config.toml
n_layer = 14
head_dim = 32
d_mlp = 512
activation = "geglu"
positions = "rope"
qk_norm = false
init_std_qkv = 0.0464
lr = 0.00911
weight_decay = 0.031
warmup_steps = 200
final_lr_fraction = 0.1
steps = 7758
Each number is 128 + 24 x the weight over its row's rms, rounded and kept within 0 to 255. Layers, rows and columns count from 0. Numbers have three digits each. The size before them is the row's rms in percent of the matrix's.

# down: layer 3 MLP down (transposed), 512x128, rms 0.106, rows 372-406, columns 0-127
# gate: layer 3 MLP gate, 512x128, rms 0.224, rows 373-407, columns 0-127
# up: layer 3 MLP up, 512x128, rms 0.223, rows 373-407, columns 0-127
down372 091:161118161120138153142152180137145156120117104158124154093123122120124156131129110116174100112152120137103106133110102117189124121134117149130174130204092111073097140159104143096173133097140152151152134127129113125144161126128142154094136100124154129131079145113125144095137117149122165144163158076134132120130107098134109117132132101136146156178125117125126085118134101167105117141094
gate373 107:144139117178145135087153115140123144124124124140102121143127143112135109113127137090114100137138147136129110120151136174172161106081129151163112128138125136116091129136149138114111129130124102149112140136147114119118155118182149152127188095166091134126163168113123157137162140099099135093138127160097112108127078170160111129154095101138170062123141149151064094110134129106102149112129
up373 103:090138117102156151126154190150096121131154141193075134114138134142109114113128117097165152127149140174144160136118123183130122121115088096107168146138137132130109132169137119129121093149154128148082142174122129112187140143115163112103091130068161127129113128149144096131114132102106140124103104153125122155172132130095116121149099121135134111083153134137110128131147143119115095106153
down373 107:107141153098124150131122101191094131113135078135100142155138149125139132123131135167135126140142103140068136150094146132128120171145116122184186170153120162172130137116149143129123154111113136139112109143186135145082127166126138114154119147133145136144139101151135103112159145132153136150128120154143161128155120156085109086153126120152136172132087102127146089189149116116122119111122
gate374 101:096146112131147119120109134136125154174112162132131120160077137167100166126194138148130141124125120112148168095125125132115131118117077074136130129123041133136139114135158121102127157108118147132148160142114152164112148137128162123109164118127055124106117114136163137123128084151111147139123091140091111122147127136144132098079109135133123125100147100141082154110133110153134143129095
up374 099:153148147148131097139115133170129108120054164151138155127085128151109172126138137190106124095117097164129132135139144093154137122145112094131087118087109143131172112130119135104141111059106150122130131159125170165085151089137142107110135149107088129111135099149117145127108120173142132171129142112133145115124133114140142101092122122166110136099152141132127103092114127130089139130086
down374 096:109160118144131109116117108108121154103111154135105176128101137112113118077157104122103173127133142099130132180128114146130126138099105094100146126168122122172114141099156098158147071170111141120174121126126124161099114140129141109134147122152172135130116154139162090131152130075114146077095150153094143175108096109137095103112094097118148126117120117111106110107081127151149134143145
gate375 093:168122143144124129109112118124139134149152115122140133084123084133168140176155114133111133142129118117112164090095113140122111090144135142119106155099109135116138155122123081121144136094171149106168088180118124123093130123152135162108117173109129174156147120133106079127134151152106147094123081120169202100100109134120147114136142116106100138132130090119130146128101164140122151164087
up375 093:091171088146160151103153100112161140162124093147158145143100160137113083122128130128131119167138135131148116147140117099151099125093134120119133137147144116136168119166147123179106132129152126115131140112202137140170111124147107103097128124140141089143117099144184134167104124105160099099125132177087081168148145111096121115127130092136126101170138119155149102127152117100109123133125
down375 095:119082135119140107128082113163086148138080136088149125137124092104125154134136156152151108152148152118091152133145130112157166123114120109059139168122121140125138134110137174094110086111146134137135111148129162175139151108146142116077144121123136135115124119083145077176104117182140131142147104120144134076141132158093148142108129141119121137154144091098136118111159134113105141164108
gate376 104:091151128116139170155149140109133111129096124147143119109092107115138144165176149138125159106126097131170099169162140094120146125145107152073121086081104158118116132138175155124107133123154160140112140140063116133137127070154129132110120108096126130138127123093163111116119137089105110111109155176131142133133161148150124121138149113133121125101161117087181157136090126163121118155120
up376 102:133122098101090159110166149174195133123145075125101115131145126108173141095109163145133081121153151134149144094102123131164123119100104104148111151145133148122125107136095115107113113136139107132146120136159124123116105124126098118146126149136136129133131162158107139161136116122133068158179128106173108114160099127101189157114125141160137112161103162131093120082114132092126140116097
down376 104:100095095123168127123173177150143142168141102141125140114122158164182158102164120140122146112115120140147130150135102139094090123135120100071130114127113125162121107085102137148118119122105106107104165160124058093068095130123163120113145124125111101097122119153114145124175133148125121116088138129093109119093151156100107120137083187146125114114119136118144146119125131135125138137134
gate377 103:138131098127118144123132126116132184116106063121135144087132122140121157137113117129091093155138155154132120101172131138159161122094108138127071104146101114118145148118142112110122131165110117154127125098124154124101101084140101190137126084100136138149105131122134116133137130131131082134110175094188113133128105150143125127111143088130085129111124119134114121096125140090142183116195
up377 108:143131136121126108106104133108133127153160189144162147148165120123087128074135129126113150126109120081148145124108139145137107078150147112122152160132124116170075149169127153152166113138131131127167129163154099130107104153119157141143108102109105104146119062130120118129116175090118100140079149154146141109156108105158125148155138112109163111153119102137148142143133091145131168154096
down377 111:090115116090152135161113135117158145083141149073112095121174093142133152130129183100124144141119145101128135095130154134158136140112111127096116086133172136142140133146128101150129157128094131094166106152150130161136093131131095120079134131170164149154124137129151099139136112137128135124135148107167161114099132139122134135128104124092178149186106093139121107159108179116149157109101
gate378 106:146144138123120158110080131116145096110093115146135143121108079115122122157101152058115100114119161110168137095132106146137136130095144154092144187137103149119087135164100130147040146106112140131113131126099138110134144136116152125131184119092146127121139086130122102147097112109117123168147138119127102116125102144107092110123121108106140117123119147149126122102174129156121075101139
up378 101:136130119140151096136138092108149116142116153131149145132082106129108138092136117153146113137170179121117127115141133151111112143105165122143153094118112129122129154174153098133135107108059084142169130108137114111112104122140104144091122132116188138138135159137153150108145164092127095122166154084161148104140113118096083131114143132164134140178106139188119135134153113123110084104149
down378 106:077103164113157137143108133122088130122156106126126146136127095103111118170141146103149126135101128161063141127156132116145157131134104139102148116151121189157096166122109115122098138150102158139141149171152116106122135122132131108093171123092092139092170118132112107143088106122113071121106163134149109123142147123151174109104082098134109134126141186155166130139130137144145143136147
gate379 101:103140136132100154122143117140082055128141145113137148154098110095104131109143123157120155118077134110111131142116136138074118202133116092113136095125131145115093132131145148086072126122129138165139093107124103114123132144131128116145150150090099124117114157114098146147115126122114118094116152110103111209156149131180120126120181113139103167125127142106128134118108145148127130159156
up379 108:178103154106156110138150128142100142136148112144138174120092130123125130166132138134116107134161144163098120119125099121182098113119176148162146144122110155108132126133127150172118137079081128137102122193102162138119106122123172144128126115159144123149147125109174131134156090141147144107171108166126119093117118129159132138169151134094118131107119114168084078096111108134118123129088
down379 101:127184142134120196108113109165107137120124107141130118178110131138174131126136126116113132092138147119100119081101120140089140130077091103129157169125107107132121146164093101120129169140120111129139163118156124129152135128115164135135147130141138117099115096107126136112142134081141143117143156129134126130161124173136125121080145194116098112100104111138110090127134103133199170136116
gate380 107:115124132107144145107176131128103132132115118128141115127108149158105078124150136083124133175131153117137097129126136129146093150103119150174128147066157136118165124120116149103122132142120125183066125118126130142120172134141110141116117111156092145125126137131131127129157148134130140112136104139216110092126076121119141168136096117132161122184083153107094142137168126170132112113118
up380 099:122122145150145118102144120110151139129096140165121109094120160128128123125106119115135136148116120144094115121091107098085126116096073099138110132081096166135124119082169127130111133104167052144172123094144145130095176113124115135102117105118097123157088143113114128146097110143145125126160102138113126123150097111129111157144124124125159142081104121111152109066161131171085142112145
down380 099:155144116154127104126122076110153070145143131155116138104097168111146144126085076155110144107156152117111093147110151093136147140125130143177153136166114119156127125078144121139138105170084119086152125120108144133130123130089155166159116153155111138142128137105133091098139135153158132139131147138138150079140111118147134157164157127175097114116163150165103152123108131080144135145149
gate381 106:149137100122121183070105160124136100182114130163162126120103150153137164146157123146167129108144091165134148108120099118131126134108122090096127164119102128107135158163147136099099119096167142148168124122135137170145135107154180124116125118171139185122131176111135171162111172151104146114111140135092150119136150120134107128127131118132100127113128134139109128119152121078115147168104
up381 099:157143139150124104137136076099090139182148107133118148123081133150170126171150116121123162125094167141126112121148139121127112107150154142112124107102130160092144159127143127134138109175149101097120126114162092078166143145158118122120132167124161128145142168097150162127126138122134099115145138131074094142132129134148102148166105172139159095138164170104104124145125116142125138184152
down381 105:099107117105137130140122161117120092163074105178163104100134129174070126116115125100153128128173109134123113148145110153115152137118158139123134111123121088135154086141096123081113142058133138148131065106153139124125149164119141134106165107131120135115090127137124129126114115161145104078145116140090122146125140096166140153139142088139141136165100121169132132109135151123143089154147
gate382 099:143112102124178126146118124119121087113091099107143147122141141132102167155137192144146140120182119131092093108132115149149101158150138128104128105095122140106120088119071210164137111106154116138147149147134134139120121143147119114127106133135145136104104096130121117137126120152112122114124064097114133097189117114111106188117154106160130115068131099121109121128129140121133144130131
up382 102:122127131098136103118120122175173131120151082134138124113098124090135137113158105159108127111124121120156099113164135122129136077114140179148150111140129097172140097133140125129121165117134103129187157130114117078157159133128113123123140124095138154127184158125142168092129118107130116138150124093164141135094121108083097163107131115105155130097188152161134124103121155150170125086111
down382 103:132157107103135156109084131140151110148160163127128131096125085068126112124148155110120138107095135124113104126143136106138140083134152126127167156160123108145142123150137107149139140157132064127171162158107168110146108147105097146118120066106097135180080143147123172150125119105157121137123148102103158159110115131127102101108132133078151144110154174108133141147110120131149106112103
gate383 094:097117140111135159169129140081121096116157120148110143161133115168140117116124121102110143141161145148101161096133147107098071116173174140145142168125122087130125111134130124137130105144177123143132106136126102115130128113183136131109125119127167146137083133100075133123102113108113156101136180119148115110070140136098128113139140097175132140113127137127115133165186185137110116155121
up383 095:133133143133102119097116108114141146143093110140138161138107134098151143133128137150140112112100101125154122160090142143119095150153126122108147095111070135116092092124195142144108116137118120140148125064132073136171163161086121103101098154109125131141153136104102095143121150137155142132129121157065132118132193151126148160144099135110133144123084119140144147163085111109132118113148
down383 085:118099130110178119101119132169115148135094144165157158124107145126123113179167136165143108155101096121157090140090155156145151135133131128103070090144142165147136142161118153113107151114139131129080086152121148138092146149141116109163074140168121133119153136105164129121163159149097114151098130118138132120171139097141098135098139106090143118131141156141096123115141081127114144104123
gate384 095:104091157119158104095126108191183138157121097160101129112123133118120120150109125163088163146143121126146138144164114093087099163097137100161072159135135137125128116097152138113101114084087143134123123139121120159126155119111116147107114124148126153155153127151058124125106105145166137132130087133170146151114140146090094147155123114102107158104169135120133113106110127134108153142141
up384 093:129124081090156115127164152144053125172133091148128115110112141142118156076123138121116149129110093135116117121112118145153145102125175114108098102143091132138134139124107128106110131158107124132098130181167111141129091110090106150130110123111140120138177165109143156097132160102099137166104101152126130137078112120140149173145140090135130131155176137145109146123157130111117109137073
down384 091:125157136130125122117131131097138077105099142084104151129119142121182095145169132138166136157182115154138148145121138134132130130125131148162154146084151085135109127119136115118194105111159079144162133128107104118135104143185106116123105125129146191150128146172166093171115109128135138115153157144131105148110155134142144126137096104133104082146088125080107139110116145121130134117133
gate385 102:148111110166147093126066104101101099143108125125122093085129150142101137114066151100164125104112161143133120148094147104147130124145091149151145112076131097103076118148140122124093125145118157153136142111164160123099125154170155131100141130140137109125115124122150113136186136131146135140107140110083173131140139172129115160096144150088098121149149125102136162151113146133097145139101
up385 101:143148157170152120149104080172106122134091145114159150090103123114114148138173172115152134158130088107104167165147149116134157134124123150147136119132140114138138172128151149153147162156112132191130164140115181126113133138138121099076126131099126133120101128143125124095134124151145095106128151141123128148138107176092106095123173114089116154154184092105150109128151136112114137141134
down385 096:105129146141112102135095145098116143148107128117136088093101107099117132134124152130106081131169108109187123171143152154191124101140112127135103141138140094130090143155148109088155126131092139126105139125141105128131155161188156147095139115126145148168123110153127160160125124159128110112126134119108138155132071128129112145081132143127132109127142114130155157051095141151083123144116
gate386 101:116103138118137119119110132129125128176125146107165112126098141129134127170092130048123126114111159114123099185127163118154105115189166144135128190147146136141145174188153156131118166135148113125164101113119119141168104113113166120151109128097093104121095145162107127100117143125143100146128116094147102115159119120143123088126123108164120120112120129158102116107135125094097127112106
up386 096:176142115125082112146127166142134120142112115161132148070126096134093148150106108160160148095142145114155141112149148153145119133153108185149122143128152114111167084175105092113137124139132115111126146136142126145135134130119176183158076133117089163137131083144141119150153141101140139086102168143133156132132182137090111112138147135119130107171110145126130152098132106128120108168115
down386 107:154112145084113126151134141127116126170114150101101129101130144114131138155083098131118153128115128137140109148151139124135072108159122138069124128079147175128089156123109128155149132128176094124125137153137095124168091083122170110117139125089128091076110078127161104132119115149126161124122108102141093116133138115104118155101143120147174098144096129100111120113113144095151081130099
gate387 110:121143110137110114108131127111139107156118135171110112136153155136110128170137108112123123121134136131101120144108117180105125093111095146126126092153139169135149167115110127114128116134156138140126141119108112130112212153150103159098121126143115133130133123157116109089161085091092072154165120143140088205114104159127122113131141111094124142168098131142163130162114157141105130169174
up387 110:117153170145103159070126122117136106171130136172153126126118158158122087151152109129115151166119117133087096133121135167125107094148094150134111174132127149144106156134128137121119168164144103131130122205091110145102166132155126140089169126117118110122133136138146070128095100167145098167152119127123098108088117149125097101120143126120105145134100108095144101139139151117132140159122
down387 088:149154131106144121152110128147136115100122134150141108091150108111158107152150114096135098112167132112100162115127173148102144136148125141210118117113177133140153138155139133130158126125127149153117169109166127087163096102113142123115144080150126155123154119131143117115142086124085160128096139102128106118133144165061125085119117163124143189122078117134127104128102145124121131120102
gate388 105:048133105110125136133098084146097201130137109124110097130097124155108116123116130133129141141128125132156113092150131115147155105158117175108104127095134114107065156080132092112108110139167125123101125117159102118159157099137141135121136145165131132135124101102098099136159112166097133143121140108147183114128178149129109114139156085129156146137121162117135160155121122155124116120110
up388 100:086145131165109124073162064126153130115135126093133132068127135128128090116105144145141162105110133157125151139115146125123117103125099108136149146136160132089120120158150103161163151105129147166151134115122127127122115164094078092109150096125120120112098143109099124141166072110165079143181145107157118141120136109122135145095112146182121150143100124118119113147152148101106137150114
down388 108:112070116143141135112125086135092124121116125123114125117121138111149138154120128110148164132118154125135093105116109090092149105118136133171165143173113155130120134098104100121170132087134072153135099123152147149112140152076113124127124093100124098148091160112090118098121136091130167119120102135157160105150107171121138128128201132124134105135084132158125146147124140165110158162166
gate389 101:121138126151140114134124103129081104137159151163178158114146124144137139098162098144147144123128133126123108129124129186148120140105137136151163139149129156129140152114123148095137151125103149118139118100162110180141154151121126135110140139153136154138082128102110161137117111128178103121100077150108138167128138070114161145119081115145104136151131114100074173167184114141099102152093
up389 103:079118124149097128094104133110138109108142131121103122074154104114113120131133140136114091129107118137099107148173144104134129133164136151128137151131124096148104162095152134090131125143098140130140137152105129149164128157137099140144110116166109137113130083139150075138151136195138114103159139079161148099126147142140147056111141122126144133115124095150144117112168068132153109074117
down389 105:109126091162104143122167117089146156108157132164115136179128081105123114180168139157137112118099146127102128133132158085108128149111134094105094152148102147144155167137088129156128134160110157096153107105131123124145127114141175165124086134123120121114099145142118144147182093122100145087137153124125116131080131116091076107122136164133123157115156112147118122119142125079114139096142
gate390 095:131113135135116101072135120136108120143110129119096191109131158157114145100096149145098143120108122111123140114155130122135108232106141135159113144145143184156156120088149129142102120133129130159127164144120104108140186125131110107080140142171121141153166099107120117156149153136141149129169116084154104138114087119110141103143102143119092113110158148145142132156135137150124125124129
up390 094:162115134118082143157126136100155152151175110157136111097158137139130121131113124120111131158126084146129132125161156138156139144134108134155126119150068137151119149135126077103174164157109176150141088136178120172149133121124104157109185150140110160141165121096139139122135117150114125140139170130106126151094128138130164137133151139071119086123150084154120100142142122121093116106092
down390 096:118079134136135160149160163117129149154103181118126117161119146131104129133153120104159145126170103122191126098101107115121120088147154109185144115089145094127142123094130119112164135120098082154096126120146145155129083139118191134111104147066147115103142131158131125157096144102136102150135122137122145092126108112157124130105123103188131146118124123112125139123108124155136099162148
gate391 100:117096143131115105132095138131149181131137120128127134113135169127109120105181102099101125126116128076129162124143129134134127137103165113138086128105122170146091142118127127174143166085148138127116145136165155144088157127115148106148127072143121127099126121174143148146150100112136124103126108151147143147193175142142106072168132109141139146086139119103129117102114102171127109175112
up391 103:156151144098147161142160139151170130085111102140128184168106112104121123120102154135085144131184126104115067139156100145109129119113174082123136114101131097146127091149143185111133114110098131145122108121149158149122165140129125136118134183144110118099153126132146163117141114193130134156116112135137128136118176159143153130122146113127098148106099109125123097135173138116133139091127
down391 100:089127082143118134081096123165107107121120112139160119089122116122101107131168143113085141097156146136135141138164104127116129130159137140105121107164144181116148108158168142108150146140135165172146131087102134127121136144141101141128141090125128176090146136104100136107170144130180099115134085135114121135094119163142131131103103118157167131119137170103100130112129167129088167102162
gate392 098:099090169074135135116121101116136114118113103114106130161125124118131124133159115136167116114072129149143090117140180155100115113132105100114127133098100125106114162156178135109163119149167106123117109131142172110117132118117100126106164135141132169112091159154118126147152098170171120088106110138090135128154134148132121129136146098114138140063131162110138088099139157072110118147111
up392 098:086124101172108107166117145105145142121088148139123126124114131149104108129126097121129121114118130122112089121136119113124103125097104196140126154071163153107105084140127108147152168114147112165100133132087131090137143115118142129152126114140121101162147094141104155140147083119135141145081150153122084123137094096134118133125160098111132124075137146131151101134131136166127178097190
down392 100:138160161120121143162131129112134111122121119111100145125115144126093080175131118112158114118122149140138142102114125092140132146134110157031103092107125124107150093144091165125182156094157108180087142142083144105118129146140116136121122123109130136125109129136105100137139116168140156097127096102081136124131171117146157143113163144144120089098149134097104122123109124099129139181132
gate393 094:112086075136113078140141095139132152144113126162114134107115136102156133127097119065122178122132098160122133126176098122146123077179147141125144151157127129160082123191182095096121121133118133165145140116145106130090109101148106123109132114099113112104108105133159170147104092107119117125116154095132132088133142144157156170107107105140122143125118121100112108115113134121134124120108
up393 100:139179075121139149144120144155125090135145159094165154131128142156130092154139211137110111146155114100115116110112170102121147147108109085161145128115158150086152147116089150113105154081128136133127129127116148140123132123114185110170099160122158140142120132104122132138158102130124143103143105190126116143113124105138143102164144167160125111118169151120107127116108103095135121144110
down393 100:089148094109132134092132153084092136105182095146159138109140121156133111069133124135138162124131093127124111151115118079161144120132160107095167124072148150118127156167112177098113105144139151118144097116103168133111124132120106134137096126117142150101112115139149122109124077129157097150148111099126116098117127122078113084171138140131110127161116107091125129139134071118121126111146
gate394 110:122128115151143112138174105135135167109120176122076140117106099141103108148134156119161136154156099151107124113102130136136124113133137139084152116146148122102084144138131121115096148110103119127123131138161118162121110123131142076175110126092132096153157163085122136170132166169129165150141145123141152144120145139186092131120138151102126156139109182130145159154164136162097172163157
up394 105:134136144102101115132067083144117175138152103134152173078133108127107126106130158129111133108085158135141148065129103113123121075076112147115113138117148139117184168150151121134175160139148130137137133130131130105100106119126113177148135167141098097090128148129163137181122107117117084122100139145118155126097130131120132128116134125108109157133081115081131119118131155103127122133106
down394 101:143145111114148115099072090174120106148129139111141159121151190144169152138122098089136122135122153166143113091135149145145116101138128143137077139116140073114108122141109133133147131126110108142115115142147139154112143156165103166170153116109110126127169081140156153096098118141149126150135119103119123082102086117111138100130101123113157145142111124157113181129095132126196135150135
gate395 092:108125118106134160137143111140096104112132131134129102159117124113087112122127123159147129156125139151073117136171133140172151140126146158122123173159112113116126079126112169163117117119121137147158184092096121144112065122155166108164159140122140161117148104093114086138136131100138125133094140174134161146116147190123111141146103121146141147138095129154145107155166136184142132131103
up395 091:130128125098149122109161121135081130133142111137106098091175114143108159126163128114104140155156119122114121078129143097124151098098171104143114173147170130154141134105169153115115098148084095093164137144078115146088125093137142057140151134133138100100120106133121128109108118101169096093160131129157137115137126108123129143137161150174094138129121123137105081150137154138140100131141
down395 095:099102141099118120137159131105111118151092133130095105179128099126090151159127131151147098143142157143139161082154136150126140114171119181173106153150123113113147157125138135162133135143150125147143133127073118131148080125128137120131167133164121125114088134095081112154147137103122130126120110144110173150115161124084124141169105104121102172159083158131151096081129120124131097165115
gate396 089:129115191132125115136132147094159130096126097147096145092093127135125115141150118145089140156150157085127181111138161143118146150121114139149137130111111141116125135140143086163106168112170118161105103094125099097154117132112171074146127127100126131167156156126110156125166097103140085101100109134111101160104155109111132159122140124123119166139083126142167146158147162115150133089138
up396 090:113121136177127128105091112130096123106133133127114126065113094146120145111102124096131120089173141105108150125155184145091089151110117119114144122123133096145122120132109106149117116105164145134154126046168120148129133140112091148111113129092147128126129136135141182138117103069136142106139089139069119133103132105129154168104165121150116145131122120127155123168130126118163132121173
down396 092:141113157083131086129115138158122123123152084128151118159130156104110117157144109149132140116109158170148137148128102093120173148148111153135152119093131143140122145151166184128176145133128082111115113119099123137105093132137172079122071181107131125158123128135094133148119110133101143148105152090138149111190105108118114111131139120127098102163129117159135118084113134171097122126105
gate397 099:118127087136117110130103130167173136165090097106109097146132156155080119139091141082142159126148194158156091122136114130117119107140083123119064136140139121096128102105164127138101118132123135127129061118113142124130132148128106142111096101122147119124106124137105161124125092153141107147189140109181137113112138085186144133136175112134115146112137123136148143119136111117109140145122
up397 097:138172112145123139143145088100132124125095148132104166135147155129139144116134165119097140141110073140102130128122161099142117099136155109097146119144139179157122184099141115118113096079079150108159168140119161161116147094113114112116116134123146129122071123162109136102119104106089155139113146136088139124146091154080144151132115153143126125150169140072126101119089124126115095126111
down397 093:124120097130137113158166157132128116134097141103148118130123129126120129116182164132090101168092118161111148157105112131127127106159124162066137117157172167168121126141112153130099114159093144105103097093124108158142124130178112114131168114121159145127116147134112174115088130127093122127145093157119118098170089153153154187145108099150132116105154091118115119133117141145129105128165
gate398 104:132166155167118156107096148098152091155119123104166144108162160182150088123135124145137126144119111128155142127119106090123125163149133102100147150159162161129155090113098138150150162123133110136156129128145130109101090152148119089150171111113142136123140171137150095085147139114149138143137120154134135150122098106116139129102139148098112076136138187171089168138121156148149144151159
up398 106:118121097109155179113086117147156139122095126096140114128088101180173142129127143133142132135120124123144141131151136121127167148124127127125147119153115165126128182122092117144146132180120137112160115121139139137132130116149076146186165093142176145137132119113137115113151140136116076129146098128119112212121088123093115112123078136141147162130160156104117163140130095146143137125165
down398 106:138139102111115080114137115178116102099097123139115131154087135127136150147120124126140135108162123135121152114175127133129128132076116140182050115162170121124118144120129157123177094115123125143087149155168101137077113096121188145154068130140134134147136129102158118116086128131131130124124170139148145109153114114106122109098088109106122103097099101123141129142101136160130123121140
gate399 102:118116126116141096143126130092139073101131110116141143119112112115120141149124110123134142142126134157124107127148099151109127145172152112085077151153129140166096155127145072129111101127122143121152100143157121103130109130150113126132089152150096223105123132106125139107109130159088119104086119131176119117095150117126133149093168146141105130146118124103138109116180076118119070116113
up399 096:122106143111153159129126133123123157109143121144116075110113128122127107168093113130116112098124159119126135156112108145115084092172143126152129146127133206106120149144129130086093098128115077137106108116104128140169156151157132137156134108129111087134139114124126113142115089172135117116119109111127136141169120138131148135095183188065121106141132138124174155102144095156115105089108
down399 101:159124167083129112169148117112103148122121126137142171168101130105116148057114098117157157120143151117113194133139094123128094136089135114123121139138130101116135101106135127136143142081091169125114152130126128131117137164123100161081105124151155169151133133165144121159140096127099102124125125126115105116108131104136119117152086142108145075109137146145115169163134138167159170130093
gate400 106:158091121169094122140097121115119154161109116127143147137166147136139088135118108114161173120134107150088096120125131136147132155121106111141107158104142108129114155154128149125110118058115104145136132106104138168154106169110175089139164191125116114140136080138109142174162091138098142138135117124166136140127161134171118144181118114111114140147110161127128115145106144118090166130109
up400 107:171057159145133165113134114104111162134129134134147122118123091114128117167128145100154120099134154138157096110163084098134143129122143081130130146111118110117126139154116119148110151177155151089099140107105137159137139114119176114143135140131124137116137105106108164119080130149124158135141132117073115066169121126150120126183119133153137126157104180108150126107124118110081143140170
down400 110:162138109145116132172094129123116154150153144152129107142160094123145148120124154096119117116197113125159113107141129055123076134116118156119079108140165102126103107076114109137106096124170106142145098161137163127133101156137132120167120117160117125162115116170122134123140127128132174090112139115126156102116149136108147134149069138142122127146123130103146128115161075107125163096123
gate401 093:156086119123126157118140116127173115134060085148111147097143142133187167151123096085206112088139131122163138128112150117131161105168144117120087133110125106122119122150160124140145156083125147161108143117118161118122110142158131131109108107129119108138130140127122161114125108122118145118158112106204118134112142097142161111129103091106120131150136134115130177117135102133108171122145
up401 089:120160193118133090163154151159118118125141118116150137149099149149129143160096152139148108141118133116103141204139078132112106126140103108124154136129117105099119126137135112119155133135124122145141081097183125113128158186131070084126161097123142156129148126100135115121133160164102117141099136124113156144134135145124117116156097138119151115096170192110146164159130145124149123109099
down401 087:125156153131092131129099136118117128131128151095115050151109146147130149161131146129139102150179133104145164077113150156124111132172119132112099124109144126126128157139158134120109121122111088126139169098115100142129119103076136154139165127148127141103126118094108142127137129123146125184178114164144107184140151095100129122120118130086076129111120086082139176120161139135120122104126
gate402 092:159126079108143098118120177118109133110090123119101147089138196176130119124164139119106099131102096151153141142123094157092134166121139129100134114123114097106129184139145129143122155144153134073133139102089110154143095091159116143103125090167115110140158126111130109170135114090125139130116113142160117103182167114148123114123174096116096128142133112143163124117140115141104119122135
up402 092:139111136113125103146109128122143157110115121125126146144089124160133156128125137067175141102152137138142113174114099131132069145107147129102172104159080125116143145135155118138122120075128099179203122119139112115129145146132113120112151129107114149157108137147102128125139112102156130131141179133080112144089122085083141106125136137147135141133142115197108150122114120121104140097174
down402 098:112106118150100108132109143161133159131121106152130134158135129110130150167095146127131137137127119147160147114087123100149148113116125126103150087149067114127148151121122130108091086150099148127128096130169100117104109104144119084146175154110156131100139112124134093126159115158175122170154144135124135168101139141134162163125168150069135172101133099108152128102108125090124077167131
gate403 089:129115131157153160149115156148076099153143128160185127112142127108122106100129159107115089105119150153112136160134151173126126137161167127128150163170132142144069147143176094120117122130139140138197119138143111150126105142167111132082138168122098099093132105138137107129148149109134139125100142129134126081177151096144097126166127081152133111116119134156120145176119145123131140140122
up403 098:157126147136095126129118152132078149118061122126130148102155078096095065140084114095153165142125119147136148124129084118130133155139152116125172108129114129090108129116112115149134126118134164109113142138080134146162112131134132110107147144108191108127106105123156126091171156088150126148090119137169137118128129145154115131143098108103135125143155148140130151127181121095131162096164
down403 098:097122162111143114144174097132112102138154148123126142107145077117147100121064097129119149141165144138101120128119117131085141149123159107159170137160125138110096166116085160114123102100141110134149152082096107149101101127141124093112144108160139091147108128158144122088147176107129192141135113168127133108153166120116110171138104125139140119138113111126122127102131131187125152117152
gate404 102:118112107119191133152137128120114108119099143117124090100101146115102149121164144114123144170117157113129090140153113182121149150129129134138124105060125125094130116119168149148146123131154098109096138117154125118117140134126134117142112141106120080115122134137150179111141123172103108108147126089160121126148110164114137114134153132138154031109107106148069119111100105101155116153123
up404 109:145128113143122129128102140097145175107138094129155126153122130135126176178085129148124132088114166112126104113172110123126121171173109113122096132101162128125075135115143148158143133154133131094128178101154079155151140092117104186176151122091129129159126161148133152134151136112134130168140121127164127107115147120133160160113132157130140121184118103131129142078129115148113166130141
down404 105:112127146138126128121105119145135096166162124139120159134136138167139135138116134113136092073068131125155137129157111138107135132160147110193120103109101119152128146095125136112125130127105093115114114148102130160101138160111120117174198112123134098153152104143108090139113133114163136069084154120119127117129133090181146092108156169152109154107142154150112170145141122122144146154095
gate405 097:082094120121120135134090168123173149103125137146091153172115122142130123182092134105170145134126126153135177128138102124106135175103107130169148086107121126125146126171152094122152113128119134143143095101105113084072136115118096120149109155134119100146091114118169104121129128155159098130132169086160191137149146148118153100136132136128119121136110108126115136134116108182112120143147
up405 093:148148124075133123183134094104121138139097103126186124164114160142152104109124125094129105103101111145112153122076155113098135133129150128120144146192108115130175113150136144135120135115151150133112165112111137096195124083158169149120160101113108133107170152142133144118136163154125171184111130115130108129087148155114109135133140140136133143106097168111151113129151127102136114132115
down405 088:082164133092143099133142107115124079123140136107107163171130105094088155131082119122135074108118124115083139119121126136144125118132083137118143130140144109083157127153141134131123107096121140146095099136135155122130174110143099119097121094117113129141121130131152121124180132126095145100126131134128142116103142131112118160085035116158158117129095145132148144098121127098131126180178
gate406 086:148134098116129107107139133145148147116114135106094125117134174103158103122098157144145116090140123133123092113135116133096170116109116133119141141134073108129103155131150134119147127148122081119126127132096093109118115145061163090144128110167138131150142171139122109116143132078134162099165134109154148156124131139176095126115128093123149114097128033102141135157156104104089138142114
up406 096:133131114134121099082133102098153144099129119098090123099134149125151144101091147138148109156122162148147077171167128096138149103088129125135154098100115135141075185165155139117132152145132123102110103076109110132133077150149164100119109133112089111135174119150134157097137116120097159120118159089113110158133097106143113143115107125143148142112131113164113137091113122125170155099132
down406 099:129107124106131076109150131163143149103098146096164115138118084122156114100139106157121114152113126108104150111102111073104121148142157128116093131139126073140149116102098172145143159174103130130125093129144179120136104146091093174138113166104155097101127128137093148119130177135132136135122128138112119108100177133112121143145175129146111124163125149130128135101134154146142126115201
gate407 102:127096112121091111108138084127128162115163161088121164105112126143106115144090143135121113159133120118087135167149142159138138159130134153111130119162150135156117127140128150146095161153131134172125171114108126106091149119118093152158123131158120117110151123141160116150131116109100150122148153108134131127125162152127095082158174100139117118210168070133114115118134107104133086120079
up407 099:138132126147113106154112107115143166162158149116108130134090142087122141164133119108130128117157155121101166140108136104121163079125180135107128120135173100090100090108141102088089097109056105108128135163124135110131116110161138121123175108121152131123130147063121090099138149130135129114071138121113144118130163100149170141130124122122139173133150108160109128153121144120114088139144